Part of a small language model's weights.
Size: width 96, 3 heads of 32 (1 for keys and values), MLP 256 SwiGLU, vocabulary 8192, 1.58M parameters.
Architecture: RMSNorm before each block, rotary positions, no biases in attention or MLP, tied embeddings, normalized queries and keys.
Training: a variant of Muon for these matrices, 4264 steps.
Each number is 128 + 24 x the weight over its row's rms, rounded and kept within 0 to 255. Layers, rows and columns count from 0. Numbers have three digits each. The size before them is the row's rms in percent of the matrix's.

# layer 5 attention query, 96x96, rms 0.279, rows 0-95, columns 0-95
068:102133151149082092118119172140095151130133102087149117175130127118125134091098137143154098132101130118180058157150095093130116116118134140145115121116131128129123145105113147171102131159104075100083143148125119134112174134118153144136122114082092129110151101148141130121139129105109161128
070:169071081122157152122116094134119119083163148143149112086136162110129103161133099124083146126094105101111155106128121185112120116147105123114120136131118106160161116148126127105160099085136105146172100119130109119124100136138099140121158143166171144118149146103099113140122153145136130089
064:139194130136125137114169144128122074186126117101121144165098111138133127120134129155141130130149177132149111147121133103178148167092151142152155112155131134127090141124118118114097206161145139140092129133129131125120136112113133115145102083150121085116109125130175125100101123103136129155
067:139176161106113127088121121096172114133089125132129129126147097123095138138174096122142165116130144185147123142156150134148138152119122184135098104096081130152133132170139145118136077116143086168108096117159107127093154124117138120123114095120120098132087141142144119122106175119126129101
088:129102133130114136077115088123146158117133107105139093119124123121104146148110102131087141163165122102174164147135118163128132098139084090094119140126093117137088137163117150095117147143095125155110129155160140147091151102115154120091180098117157126138142156132116099123112105171167103126
101:117086145150157163122152087169101114177104114102163116138109138118140121158130133116168127149150126130154098149133121125147141101145103137124120133146141142102138151132115158171101120107129114117135148125094134109150148131136168089139135084125140104094148123157195119118147073177179155120
099:125175158102168113111139140120148129112118124139090129156120114148117129127144125111151125199157131119062120124123141128171143117125112130132114139125115088064115141117107153090125120145179154127110117123130114155103124088108184163151071099130097093120136136136112144109121113121126112094
085:114121142142118157141127144108154119150122116141113089096101156159115123110172143100109128150107133147170167125138135121145063104139099127118088130145105125097065171133109119133120087147080154128143163170126147150136177116120101140152144106141131141147136120122116126133101082138153182120
082:136083104110169123157143120114152109125127127160141143144164130103135099157090156080123099150077120176138169108108150125170092144152128114114116162088126171156117112188138136124113151130129112165138136124084111122148145148116113128100121160177140137122153119144144110115115148119164147119
090:123145152143170121131109130162137151121149098126100097158115127136157104088172122113155136162136080134170129124116124115119112102107127111114142097108122155136122111141132104122125101118093096118106102112138152162094150112145105091085131174148119174136141096107175126066107133161091148157
134:144129154134124141123174153187107156120137097123104129123112105139140150137145129110165135097100106100122144109141114143205164130125114157160139154123181080105127139117158125137121151113124104115116111088117098106168131121105121116150083138149133070123127122118178118145125148135163107096
104:101121119181120130147071124098141141140131145164130140115123128121122096153139103114141162108127167091132081119130146105111141107090159094150092085134114065143136141103157125108149129108109129119122115136139153118136153106084075089112105160171094154127144126148121106109133144122086142147
105:126135130112118088171136129126129168122136163113115151127132094150114100119169135131121111157159103194137131114105110114108110100137118127127141126091123191096133097177138099127144090151149115128141180105131107171108153130151135152141118109122087105083115157145163094116114114105158144107
197:130176136121126142123136184158139099071111105139121120111117145085126160160145115165131098122131127158157135120156127114165108139166136153154135153153165118143119149104096157132126138122129162105135102068139124149134095139118154141160074137153076115111108144147133149136121170104133152095
113:146149137168139136125168157109111140084103091133137120128100100163106127129181180111127141135121095157175138137068099132134146110130173124149153079120129122137112123180114092145131125150126103134115066111105111163111128105126103110145113141165161146124130145138162132142114152140145151118
116:153114130104132132154127157143098134137112154096149113170146113110121135125141126096173130159147136161138143153138142096151144119172094117085151132152137118102122142105113171122069155187133111133112093105156143160106157111124167142096109126148127159124105112140176169112102124109101146088
078:121188132145087130127137155132174125163132127124084144145125103131134171125145133126162108105125186180136165171118184123140131159138130133168141095118113158125096151140102108180104146151111164090142118141098101128137133127123156143162099126142123134138124096147146137108091118108149126140
067:096096124134106129127093115130129161117122086094156138122150153136150093114102142143122125157125071131154095117131105121114132100121078114114091117131131090133161107139166160131130096133094085157103177116104116162116137139115098121082173138108109121102127114099100106127178132163100128112
067:129133131132145130168166159169102123161134154156132147116098132096159154147149123130130158072069166149138153137141129147123114133118124122164138174149099137099131122126095139144134130110125152112135141135105133102108145168145154167169106106125126140142145152131149129132088137036124158130
064:181113122129080116144092112120126110119111130107140101148120097138142144133163104167123141155164141142189113128132124124123127140092101177153111149103103115152162126102126139128168117098111153110095124135140133123194124173113113070133158094145153139109100098096136100113141144158128132118
073:119131134109113152099158135141149134123100136139119136134166094137199111167111111120130176136170125142117124087145159111144138182129087113166126137179142147119159129163116104103134114153149146152100156125144121097165139139113141128127130129158078111150117091125123100108137147099091128177
075:144114145098088121144115132156139105071125157131136105137129124129114146170128138127158122078130134140095144115143110134122125117132094148104091165093063099096120131132121131092135098133127132101117103147108115139099146107139140078141103146109184146141143173098108143146082141131130140065
070:132088152119136130166116099129113125113113133128156082087133126118117137144149147123088128107096099086141147125136126175083108093125117075101126132116075123147128105112132148144121123097106085117148125164080156148103173126144102104090159130110163173174141125129129142152126113145109148123
103:111119161111115116144122163138105155102143063133150060078141069138123119129120186117130141144143159116128150118144113163155148133110110120146119182133143099074115140106109107107107117156132128101140146156132104151170135112099101133164126119128154115140122118134166108115171112125127125118
074:123145117086114124149180074150158146130105113102151118133159139112112112108150133135156140090103158153110075146137128140107143116110131169096106123122094124113132123109138172118086099160108119081099113122142113150145148133121152150107163091123188131120125142145129149123133086136121188110
104:181130150156140163193147145119155123096151176097137093128164130079142118101153138138127156114180102119174094116128120115101125128116123142130126117137154136142146181154130143136091115104140109147126172095148140101128134101132079129139111152150112127122105137154117163112111145140094134098
092:141116122128131110147141158156113124123131134059105163157119130149201101153129125172152129136121101095112126146124130101129112123109128099150105154118123155118106111078091090142144123104124153135126163135114107146149145144117166124125165132154200115154151103099096117112131090122110170139
089:120166119132164099137150163101104159093106085119112131169113091112172124078137162127143148107121131137136117143143119120085109130140138119165126183141121161111108141155129120117114126122101117166143122132139096087133134160130177123106119108150123107134156161097163121112121208144132111126
083:165130145117122142163169087106149117118156126056120173153118101117121168107150136177115142143143116123151180109156131153134123109095147119140144119141129137125122129164076123153127129119137134111118099134141105113130105132115104158104146166119137136155093128123180152125121152126132046123
140:127142102143142144121130145140086117115121128124113142165132126143156160138156141141129103167127134123142143127124100104160102121178138127144122195141136142101102124078102162175136149115103095149174090086134126100136111146092174143137130124183136077099111128134168128123132150089145142109
092:122147106111124102130091126155158098128154077142133138122123124142115131165124119133131172142148132089070139121165140142095123150112133102162161140117100103103149146101106119138093115098127113097147153185129135106135148158103110122173185116087108095133115118103135125133148111117145080085
128:119136088178121124110135121114113124148131117156132165162144179129066118124102151122128132082119120149114121174078138129077154141149131124122140148095175171166109112146156145124162185114110139140125165152132110109120118128149129114112157118138138150094126124109142108141144158136176099144
094:115162178127149115126170169137117161108119105122137117131129119089131146092119120116134120113081123138140128159166125092155126122099148163168158110143139132093123166091125132138144121112122097129137125160112118119122120118086152159122104125142066121117134165145188194102146107091147127133
069:128089107130105139157079096166104122129153130131121139119106156155127122192136147131127116137151133107136162111128084125113096141142123115116137149110155149142159079140155106134098098161125116103171140131125151150123117152145081126112186130113138145115167073086103080140129138162138141132
062:137141137129140142109124151101127096170147126154109118135118125131163173119111106137138149154124128116114128142100165082190118142138133127126123113206187111134134147128130138103139136070168126147095108095141082134104159130123141142129073093140096127115105156120159133100123107135148123156
067:151116157130149133103107161176131175091147094113140107154139119131150073117147151155133141111111146130157101126111110099151139111099111135153119119080117122151135142161143131092144188152176132135081137121162148147085133141115133135120146175098123161146131140162123153135145127094169112112
071:148140061112135128163099095124123082121124116136156146086167139120102155138120132127114138148109106098113161157127113150085130133131109108125149117128076083175116107134164096123147112102103121158163136144132167122117078129111088150109155136107148115151128138073108120160154113126143118143
102:149121122094154159149139109163165058126134121109160118123110121141106101134123128153130141152153133141161127165166123083149118099132164152090126086149084138131144137115055118144108136161116118127128083128122130147073097117107123142148114120091117113146119144143132137082108103143120111153
073:121142115104110100121146156130142129089109154133131139160151121131168109113125105132124167182158122181093126099115106123203109111124089135141149101168161107098120153115132140104148138153148164138101117083150104115124124100084156150158088142117094100101134138121138135105147113129101125112
094:158132102139096153146129131136146106094095147109126133126103121166159164122164132094132102058103148102095134104145094135109141109084123166156166116112143154139099140130130111126117150092162164114138090126089145111109153138155102159161099159131154107156122144123084124166141120132145135116
106:172128125096147180119132099167176108102137114117165151142141087144078099141133123090112099118132132147100163142111120095111127134150113083113131125102153096106109129128101102120116106131144166164141110138076113125088123121146115176134111125126117093168167123150113152123101116094135131153
119:127109089109101162109153114137132130156098100114156112101103159133123154090131121130144164114080123169158085098115136164150147136122152159108094100141123109184130115159171175098128105134128109159072120136147139101112108118138115109126095133144109119093126155111146151172101128149131119116
160:120158121102133134126117166129119142096124132114104129139136104127159127129134129125171160117158125109108148134130110096185151129120110108138085112120160087049144134113119157145138111165113111072077083098128118130155117128105151129168108149161154117098144151115145123133098154110160131086
104:136091107121139094119124137148164135154123160159106161178160117121137119144136131161134143160134148111164118138146115119142124118095143077146147106136133115148073132098136117071150157150110149170118097138137134135123094127100101096098145185131145135126150120165129129067124098122137080125
120:112130140129145144151170144163105095104129103104123116160103113142103138144173153131158116107097144155115132140122107068139114129172117129120156145136125145144096128140072127165073150106109166113125131089125139131094176129112146164142124112127112117145116094150158134127132142073094162093
162:129149110113138140133130122125143119140126175132105137102096157091094117132134106141128148130119186142105157151128126124139156118149162131131082155110126097109137125113158110145180134079149161140138107111128122142101104148160165134131093121113086087160134155142061150141105158149153135071
102:085146150085128130091140134128179148146125132146082152171115113129127119168145132113138114131191158106139155151151148131151172111142114139138090142124120134077150121117139144118135112122107135112141150114143135140125104136171167114133112086196146156135133137114148104135097153105177139092
138:103134164150124128140146165146083110092135123131143133166133134130140130166141159116123102169104115116137139117114105098138095140168119126117120124146163150112108132088085132151096150161119108133142148078131129090160132167108186144138120133142148138134121110127195149089082109091126162125
087:157156135116160099146164161135135112133110142185122125119140107116097182118122098174110125111134120181139143141127187158149132147115147115162143122128097139178129157131073120140143123105152158091141103122128138126176125122135117116139095129132108133138120130183137150089103120085112124158
068:111151147102100150088095078138133111081117111096152152175129112098098099160102116091116125162141104122140108137113102087148153147146125159123156129147177139115151106130164137068135098133131109150116161117124133148105090119137123144118131123097075106093132144111088141138152128150124108113
070:127137154147140114156155184131084096176130154160135099105105117123155172125131130137137134164124136146116111153133116111167104133118176166158158129140135151119121128082089088162136162113137131117115094114088147130152172152109143084119099106148129134120113139141162153125116096118110169158
087:138160136112105118163135135123103146124158140161101111135085147109118136114135134140114135130137135117075137159100118164141153112118147107147158127132132100144105148083132122122179178111123133076110123163134100149168152140119096154105160163107140175148142116141128180160146087093110159157
056:120142130163123155119134148125134146158103088134153179125146108111136151109118097130130171104125157150118101140124182092146176138081119113141146128130134104126145139138178139112158150120123164121104140087144098144114123161166167182118104095122076098108110150125136121133155135148164093128
074:113112168144128198141106099107149177138135106146147112092105147119143123142144098102126158175153105121175122125109152162149133105084118092137102118164103077112144098151142148118157092121147127125108142125126138160126150103109140081096132122160112150142140135117132132161127113170120106157
056:153124104109132099169102115118117131108108116110157112107123154095140147102124143114134116123098127138154128157153113159072112123101140123097130100098056144170104115115153148135134121120092139139148131198118159132095121126156073110100170137131157183157112141128136141147100120122145150133
108:131176121121146109096144158132107187084122095111062151133111139128135100097163127118126135152150062111073133133146149129127133102082126124148146072130132146121137149131113098105158115136099111137115127121135117119172090120156177094149140131155135125133134118132104115123163150125109127146
080:161119103163108102132137121113140092112136185111157130111141110125151144092087107129097112136085162167085101118125137121112111130128156154128106127137141122171115149086133142108098102116124148108123112154129131111122134114157157113087168099117118100153177136149104146083119077119085161138
094:143096113111120126131146081146215093091142156143127153118111147107114159139145094118100142131122124154096174123115173147152140134161117158108135117129147105171144099131149193122148100110108105110129122126110109161098110125129145130104150159114128142140120131101111173125115095153129097107
081:146136115085116145096104114128150172124113106098098098129103129104116095116150156088154141103135168155110123157152144105118137085148176135145147148132113099094114153111152127149139114105103124110146105172114128123129159133134137128086087097137139143131117092120141161169147125152095165064
102:112114106184144177159128134154108120107132129115152140082146129119101129139140156132104110114054114125132116097144105121089138160146147152110098131132116197174084110151124125126188150121126111137159123117116126116126134112100098148162097169119113139101125174111123125118117113112146140117
094:157130122171148121126095196094108135083098130133132142167116119120126111137092168106146139166159150062134139148136080080087117139140108123172164130112185125116125133147124147090126141099126148102127112140114126144131117107127152139170146114144126083155125130123134119141102161128132117128
140:131132137161129142117176179171110128095123099098114137142141093140132139155142122169135088135126116105155142134155111103100127146139117126124138149152147149072101115099054147122148152144103103143140162096139125136113137150120159204154097117131130105125154127126165121129092147113105113139
102:174148102148106131109136148127123151141128064129116109137101144143157126140154090150127123113126114127106127078098123150037173129138130131134124122108133118129146136107132083109150072148158122142117142132167085101160116167126123116112142137115144125133164166132129101164163120161143111127
128:141108161170129109136129130086128110114119137137120160140159099126138140158131143179149161143167106070152138110132138131134124147098122096134137154128143151092107120132069132122104171145097145106114184100144138124157120161116149151144161129138135160130138069133159089093115138085120127151
081:124133161124085086159138158161078141122105105083115137143109126135146135079130136115173125128129128098128066121175078086159127135088142139129109141143148114107124128106151143143126150142103109155123145160135149127099164148131169094128109108097127110085113111126150147163151135103110140109
062:164125089118147128163121071161115114133138129144097141087143162149113128140133133148115124123119118129108168120114158162093119109163076122145106115117120151165128075137132121105129090101139172132103123096116114141114120156137080130148132168105176153118149171090100094107103137137140101119
060:120170136129128117117148166092103153128139135125143127149151074118109135068137133124165160164142111135156092127119111096127132156116147150137147128166131114107109145134147109127142158121087128163138120136125127123158133115129155107081103067192108088122111125147176154091137105136088117126
083:138166097116094129123075119146103146101149123158119118129142086139098143123139143089112137131134127136109156138125158110063131118140117102120116152070078107148126113158172147117130123129144122111156113131148115137085114098152096097154133110124173133128150175084122098145113145138139117072
086:113125113149105129128112115153148109134112095119142141145161115094122093127125060077087143111126118139114132126168119137067129104140112131086136126093084120135134115194103133106128104121107110162140124119150125072121110169149113128105158121092140094114093112134100115153135130149119086112
105:154130137128112116131087107118151122107118142120135103128140130133141116163151125127108156106164080115144166141114156121144085133135122116160136099162135110177178115133094129146095117155110120131151133126143143084125158138107113134109159184116149185171145098141135143110073130148069152141
078:113186173116135115124127159140149113104129116135118118148108103116148093121134112114160123159157133130085095122122140142178135145104122151123109111152176106073132140106094147081079133173171134140090117084141129113125152147109124128155084107145143131102120129130128129096127132123086175131
088:098143159143143107126152144110116140124171155126096122159106134083146088142138135106152109157145127136119104097104101106150120104120090097164133122127151122084118149156150121116141127119115172100115159119132144172090145140167146076126080111144099125157154127155141103125133071122084146102
091:093121137089114134143109126142139150152141107126121139113144130127140149208099136114109126150140170107096149101155131118160144175139126126148177162145152105127121141133103126075154117114110136186109128070147116166112108097138162129134132088137119114139148150150149109151090119124151104091
104:149121152135134162104143116094116119178080068099154127133143169113131136166115126102113109112138118101116086080159145122119142142117134107122113145167104129170186114125095152126095119109091128095134126138173130121146151103149127114114150127073098133154119122169111116151138133167113134127
164:128147145156136128155134154139120122119140149138092109168106122130134140148154116131160143099167171083150155113123124142167151155125108149185110154131162096068125108137123144161104144138100166053125138102158094140125151115115141146160101133142114134127147133126159113144083135128124138083
118:116187114111128100136126155120175120109131107159144087135140118124146132098161085097107128083097146136151117146138117110176150110097140177126123083159136123095117139141153125144118123136120147096099077124097146155152125114130122125181080100125082139108120150123154154152123111125145133100
146:111132133105113114135101165097115144104105152118126124150163103124122130125109147143140116188114131099146163148095135156130091092125128121094145105092119142140070114141168096083177106195100101155125115155129145156094133076136109121113150108118137152159138113098133138142112159139123120127
188:116102126134129131140075103105120155136113147131154122106116132125132119091123144110108140113138104096122110122142145145059134123093137120119161103110106170160146119135131082130134117147101118124163163183113168128138150172119098106078196140095141125115120119122084109115150100166115115153
102:111187131088131124144184113129139148105149186161100127142135105131136132098131137186133154150156095180139163136153159084119088156117117151152166144107113118113128125114105069158164141124119119099125136119155113130116100117115145156093113134135125124121155135094158144113138130110100125133
134:065111090117172138153119125114088133159133127093122139126167109155102075116076113132137141125112140121123139145120133155118116103136134132086123116119148141156079088118169133126136134143155093148131113110139176117116096143117088140097139130145158145140147135096117138111173097161128154180
064:133140168161103113170134185130160120127153132149117115119130121135110142118152126175126107127109133124149128169161135129170151118143160128162135138137096132143118169102110096170124141108128153094146094117140151138171126144099155143101156128139135137143128078161143147121104128042114157153
072:128131143113125139075102088124123127125127093110132139155114155143117091167119135091130164124139112124120082094114133089102157131094112117097103125125145114121171123159161146069119137147161113171119171126123109159103149127132111109133138128102125108090151136086098080141168136181126126113
076:145144156133164108188153171147097111145099148147128135123158132126118153120152131146140111075108127099141137141134129153158093093140138120154146144157098133119086110090086144146118116092133174086127120122103148114149149139122151122127093129111161133108116124144153153127074117072080143124
084:133082150123127140102111135110149163115124116073085116128111147100116153138152107120146111199147092145138154118115120164140158115139105079101096091141110106119179147180140136103144074138160120106119140132162103154142108120120138109144138156166123115125125129137110106148104167133127097134
065:139134115129137146064170117129170141111137114146106127131109123147126142133125074143100166183157093131141119128121150111157134131147121110158137110116177132117159110143176130101163144106110118118105154116146112133140085138133148186121125131151083085109149118125133101114151151159160083094
071:138143085126145140115156108126090144134102136116115096126110150122142165119143153090118112097151134151120123080097155120095094163125103164111105148128162128143120082149127185099115114045110096116124120139118130099125140148110125107154099133132107148140132164111089104157119173157137125122
065:113113110128114156142098097120121104145130152119162097116092129110112134131172135106136127110097093148136125126142099138072122088143136088089141140103050171152077119138092139141118100119128101129150097151097141141081147104145096100110148142124165115150106121141120129126127091144113161112
104:095142117146115109144134183125105123134143181178113132107131113135141092140127151128132144096125109097169143114074108150118114129086130145178152106100125140130118146127115075146145156119129149114143150134130087113098119113109126167157137147149093139184124065160125131107146129134144163139
093:161128135153117165124137133154124101125117125126152136095126153140160142158095155167139129151093132125125058125155134167129150129152168145084077128146116115109159181100107110127084175111131118135074120112119128141170147086106126123122156147126157081127127127121137140118142118109150158109
095:118133100150133137152102151076133126103108146124118139084136113116087053118118122098133157146120100095133119120107124122074114141111069172124139127131141127172128109132155099152145137186159151133124108144136129112119148152112095114113142151091133145135128121120102069129156143166103122106
094:157124142115122138118184144164135132117099128093132119137107163121104126156148121129172113138084131115127147131145130128143125106104177180128096113125105092117105164101100146140112103153073100124098115122155110140124147097094145118181085137143136104108147126157157164152094117120163168125
096:126121112165174103134127143133078129119120179118113139139129095133176152108128167138135117086126130063114174116109117128134103155112127133105094118122177126104113126098096091105140123108110122148116122113098166119131098117161085166153169175136136147154150138159129124109094136123159127121
115:152136101126173127153121140142109072136139142116142122109133138099125157168110119120091105126115139134082160148100155092125099128146105146097130126171164163107121123141105144126139162070116152145118138111117131149103127096129148142193099149086099134138102094141162119149176149125123091126
151:128168151130132113120137140130120158092136126166102163134140146138135137127127172154135135134097105156088162134125164107105101159169099130157160167109145143131115123112134124096151152104116159143129133072175092137141140117134158191142080114090117124148136136125173139138111134091119080117
104:158129113160131129171150117146143119122133106135128118090156147128116070130086125128109150095103136120130132123123135123080129141133159122122143147134114126130154137125146093153094162160133153135115176120167086121169159170160110135159145155133099146129132090142113086148180160110133092182
105:124152158115136111120138118132090167118137131131132140138119109107126131160144178127131143169116138172163141094064149131120175157157141154055120137107150161104124142120177097139127122128118091124142110106095148130167103103154149114135117125146125106107113147095167129165142119145155095102
# layer 5 attention key, 32x96, rms 0.253, rows 0-31, columns 0-95
082:132113101101124097154093108131124091125108105088179122118170141133113132140120098121143091121118121127115167155154082126089124099132125154103104119165124138113159089097147143123134124158117131144161144147157161157126163116140179148130199082131137154101100094113122116146128103158117137138
086:172071132106160140168111140148123129138112168144106114129136130148172107137146117117133087112124121104098131125121144164121130068089113093118120101097091089142122114103123142124128109083147144097109087119125143153117119114145118056115120155115154149160140168114115103123100108129117156099
080:126142145138142065105157152146124138144100101130169121132163128119087110112099126124114121081147112149115119152138135088107141166115141123105154151149142175129106131100111150133164165154087117146096136122145102139143103122134202177130149125125164112079126125145148123149159113102125137160
094:123137109112111095134155125149150129144129122122174134137137152090122157125094090131142150138116143116140102074145170103142123136139139141099140126195183138102146143148143123140147107114113115083092113168150168110153109138140110099138115119106113116111122199116134076159118136152125102093
089:113134132083157145184113118121111150130063163109125134137126159096117156126090150118161113123127133156159113123136147086155114116112130147082094159132147153110120137149136168168109097136120146097153123153124098128158126160152105124126122086144119113173117173127116166117126116105077129143
082:124109123087126118165120103115132108112098114123178135139130118122147105114186112103106132130112118135103113149160085123135136106162112101104120132131061112152170107135107132120085114158132105126154123134096138132154082106113145119048128149139119135115128098123124106124171101104151179119
092:170142127098115151169104106140129121097106145124173114118142116152118117123108143128115099102120112097140111145169122125165082151129111179085138143076130142122098101111138092095122107116082160150123148164123165152133150116137092121093150119143173125121135091127127184142089132114135123149
106:092136135118111117097122168120133101142123143119124112141120099147151150150096112087086111102108156134118086129127130118163153151145128124146159127162179112132159138160129123119110148123188124120128135057157123108144108161111131122117084138175142077121132136111178124124118148122162079144
106:144118098112088146142103105142100140119129142118113157104090133135131128104151131135132141124124116151115115157132138112140110154100100121144147077123124121131156080083154127128160113159153146183135107193109158159128106101097110157123105169092147108133116112117104155111141055135099111155
100:109148154167066121127131105127093113118134142075095136151098139154114106106094178117141110127130130132180109090116125141126166134153164140126099151110096114103114113147116140166135124125108144196140184134137129114075149150130132152130101127108115126138110142090100153136118160120122151137
101:136131113116124121115123131129120153144104164108072110120147130102151150127141141137158118171153144121115123110130157114102121118169118105160096106137096096150119129134118146167113100153128123098118044115164119133111120115126179080151118098172161151162103143156093139110098141125082136121
108:187113131127110130093138121151172089106118121160125135103113126120126153107181125110157122093126103178162092145075156137131109119135121155102114109123097148087119118181127137162130079124115127099123116080120129143126116092110131126179109124102160097125108106144121140134094126103133125155
093:151125156127115117127136132127136089103163159121142137119148119090086149177108135143142140112140163104206137161118101116143128097128135153154129124117124111125088136107113134160086165181120146129099057147145145132112135116123128105136173117123171175112141114126135162148123151154135126150
092:107079093147115131072117123125142101119155137110091111135093095122130145115159101125139166118149089114112099162105112111140130150133125141133125102106143146150156116108119097114131128116119136100126142121156129087124120091103106128131119135160161083100138111195128159116091168173114139069
094:092138118119116101147072115152154152144136164201151113159124141125137118150108097087159119111142128142146151124136123115160149115104105183155127091125143073129136136127131125132128162115116169098161132093123132157090100080105158161106115149113106133128132115092137137095119104112128153116
110:115124168107127174141135122151084149175123098142120096112083130131118104131167120101140093176110075140095108134124152127142111144135148102124118132127100161112137130122114165141109077142142130132147156100112121156109146155130129145111065112122163077146148133140124097078148101138140150140
087:120159167119150109102141156138115164109138109167130152137120117120114127103108114153126129139149109159093124116112125106166142178125146145140151152151209114123121138105134131116154124149135133151066127096125111148180123153111179164142079117119107107085129156146163169126141118125120115134
090:133110124146108125118111088122151108187126138116142080135093163126114125162139104120129156128135118115165131108131122151087105075112126141069112110111083113142128123163119123136146115113084156119133137177162148113084158114154101131112181120130171144171127105128126133151114115148165119155
121:139150153134097122081147149124141101113147110155109162105134137155133128114116129132117168136152122142120130122123141117179151146132110122128127132199183110120184146158151139103133114142177130133115164112155105106179106124098112159166102135118073108108112138129136134111152135137129066127
090:147153106130130140147097158124101146113125134108106153115133128139192087072104133093133085131089105110107160176112112114153139085153110114130155133114159116107107116136105123147137127122151122162161072121130166124116096121135131139145098120148123130163120126129122160126173138071124158168
101:099174135145142109111160120126072124117147113130136172152145085119116120103103145150119120106093116143098133142114129092112141180125106149148119150145180151110075164120105143134159194162128124177139155112147108102163127131130143161129124101124110103106157137134149127104165150117125106129
095:089130159091127141170103127125152119144143127149115104099118165142118145140186080150140126131181136115136098135122117139182116131108139158143130105139091084146187107125113112153099091133165107107125138096122159142142146142116097108127116152138136179153104124174107143117121093154127135145
162:163100110091085155146124105113139136129159147119138107104108143141128131122153133107146120145134112144144123143138113142130117089104120118098136093106068092161109114134133130132114086108105138094132087148139169149098140100123084062105137149132176176173142134113105141160098090145119134120
123:108117143146149121101133128135108105159141105143079131144168124137130126146102139140092142078141128114124144106105161100148120152112124114141081149150178158109142131133126155124177180128155146156155161125146101114141101163130122143173081141116061130091115112111146103118147152143155107147
105:164116156105134116136146146148137154143155124155086141106134138102201135127142086150143136149122146082156142150118139157176132104139090123175119114170152102137150149110125095147095128113181146150103108109109138117130110123101154110131105139106094120168117146171153133104097147107102132114
087:143133138114145141124108105138116138101158127143140096113135160143164131169125159158133146160131059150127152091143144138127092113123103139126176105159129134158116126121116089106168140089081111156129147104128098144121116101077137102143139123119169114137080100111107129137161140110120089179
111:085126135111140126123118144124137127097134122185088142154125152142109140132128123121121151178166087128100131115113154125163115124158104084132143134147164114102138117118106122107169159125184144169153124100162087130155123162102149143143096132139089135110154188107145115140111163133154125094
095:138129117138129145143118105154155116166100137131162144122121145121110133164150110132139112147092132112138161169140104101151148082129143146123117151128098093113090114153111117137148143101113132155159044122111139145083106081165111110086132112100135101164104106155100175147155142106149125126
085:153089122119130103136124125141147100154169182136117116114100121122121120118101091097103157133122156115121086123099149147094108133131140117121125132103141151139125153132138114113152183115143125130184216121113166096152156163161160100140129139111121114159113099127111136150133152125073123115
100:128124147084152146106145105145118097120159076143127152144132158110110145158110099131134162105116161125189133109102169154121186129107140134099099114144119172146109141132154156130158153124114091114119135105168103116118142122105117126180086112135142140104097169117162108161103119119147104119
094:160123109164151136092139115145144166129148128147146146093086125130128116135131159145160139124117105125130112120103175153173160084110126138159095087112128084159138125127132113142105096172133121129148142114124179127130108118107119109084125134145163103139179107071146142140120140125064136137
100:095125146156157142086089122121144133121108120106120117182153127143172140129108123147135120156127096078150124088147175111138136109128123143148096122109126151095166135148121124121168143120131143159156160111168121119107116147115145132134133104132085111102113119121123075103147205174112135107
# layer 5 attention value, 32x96, rms 0.241, rows 0-4, columns 0-95
105:101152091152143125119144137145127148158103103196147133155134112148096121126117092147094138145083147152088106094123132130133126100107094135122085143140121086107144099097178135113179145111110085129098136129109152152139140136152122144105115145106107166136172121109120141155173158136140104129
109:128110108104125124093157102133128068135120138080150204137138160144126168116150093121159122135128151098137150132114140154103170123103124147164143119142130140078133111114108097146129103118105111160136072150085140150139142143137115114140142137127161155146184145105144085117127118148112107125
101:113127118143200099118113129092115133137116147115092088136151162119128093146132140144166149081109104183126136148103145139117118084119110112112135116120105143099073175123128051136096115136118104124148109131120108106112136160116101117126138134133130123137164146172107102151162133111121107146
108:127122138107119103156131102094138072074134137102125131143143097132136148137139141128148102150159127104133129097140070139136135180117098116129121085120142111134108081128105116132178118099122154106130151111099097154093160148114124140133098159120090075135126134150133106115159145098121108066
093:140115140113115151141161150159090120100133123175093124097120083150158123150129138130120124126127126124126087141064153132120137118185099142151129106106156065114163112152121101143092110150123136165109094125125135085147154178124123107139114141141128102131106122142122114112109126069134167152
# layer 5 attention output (transposed), 96x96, rms 1.01, rows 0-3,32-35,64-67, columns 0-95
121:112122132141118114121149126125144153132138137111153145114126140170121103109127161138131115100136126148138123139136094090138116133147129165150143172126067130122086197136167108165120167123097120101106133161098131113124155088151105157151159103084110123163100162113160156123163105161163152125
104:149134107136158098123143142121107150138148114126179122156093137112124105088119115124091149114080149140130131133082130121125160108094088111110115135176172133110085131122128141151146148116101128088138065172154105134113145115118162069159160114111170106142124134143159132139140136153138141151
120:144117106114161117132090122144099099121157091076145099101127110153144150112134107125090115073149128135138159163133125140128139098125101083119104136153150127128111121070108140136091134171137118124099141129138135117143148134107169082081107147121189131104163130106167111112161139136109117151
120:146116124125114101157116088093121120095118159171118103163172157109138129095117133144138112105119163116127075103116120159132134186115125117171132091103137118114110128137117146123185136117139136124120169108138090105092103087113124077111104123135108115168121107139147096130105139084148160111
085:157108147104101118108103095140128093133112098121131115170105100137126142095161133080122135128086128128153123091126111136118135136123125142085095150133144149123136094076141167106113108151137129125147151115158186163092166133146154118099121131125080144080175089116139121130178121146134137116
094:144108110143109149161187099150155094085128129094145144089117105125137090142114132119123137153104171146108157174149131071128107127140165177121153142139095125114121123108104100130075150171090139124132115118097135144120094151143142190112150116158120134137131141121145122116136106131128139162
088:097092170138132137173131142070157106135075153160126138132110140140153115135145187116126144094133131134144087120122150182126144176125127129107113141123122143094126148172124143152153099160090156167145109130127114139134125111163103162125153122134131083131099145148112127132088160119134108096
098:116145100063117136125102160150164100143138145125152168110117113108148143167122126110109144113103105159095121135090146099141109090142124132108125092140121112119152111082101119130112099115150145131155122138133124136140126176076124150119107142118090125161144117084107196142183107127104110124
101:126170101183151148098156095177156117128131174168139072136169169120145130140150112147140125128116119181139086161146165121122137124125139150140112122155162137108134147139133118146137116123098089111131117092105143109111134142134139127081105118137140128139139144160154140143060135090140143141
105:126100140157119090135101129137118116155155124124104120146180152133114112129147101086153136146145086099140130150086169142113126095124126098113129114125162115132155096109131137169075112106153090124119106097158127143129153095144127105153102186125179134148139118135109080097144134166133162111
088:122163104159135172154133173124118139114089131132117125132160112122119147100112130160099101176080155159137137134129101107106108109109159136145136137159146161116094146130142131128156152082111095127139093159097123142122133139124100134179128107097092104164124097123152115160122128053125119145
090:115118098173100136141120164153123125122147056104111103118097143127144130131116119085072101141141129092126127159117117125100171127128093092109107165136158125141112150097163124123127146133105133156132185148140147141163137122149118068139136115121133135087125153158130132117172153149161102145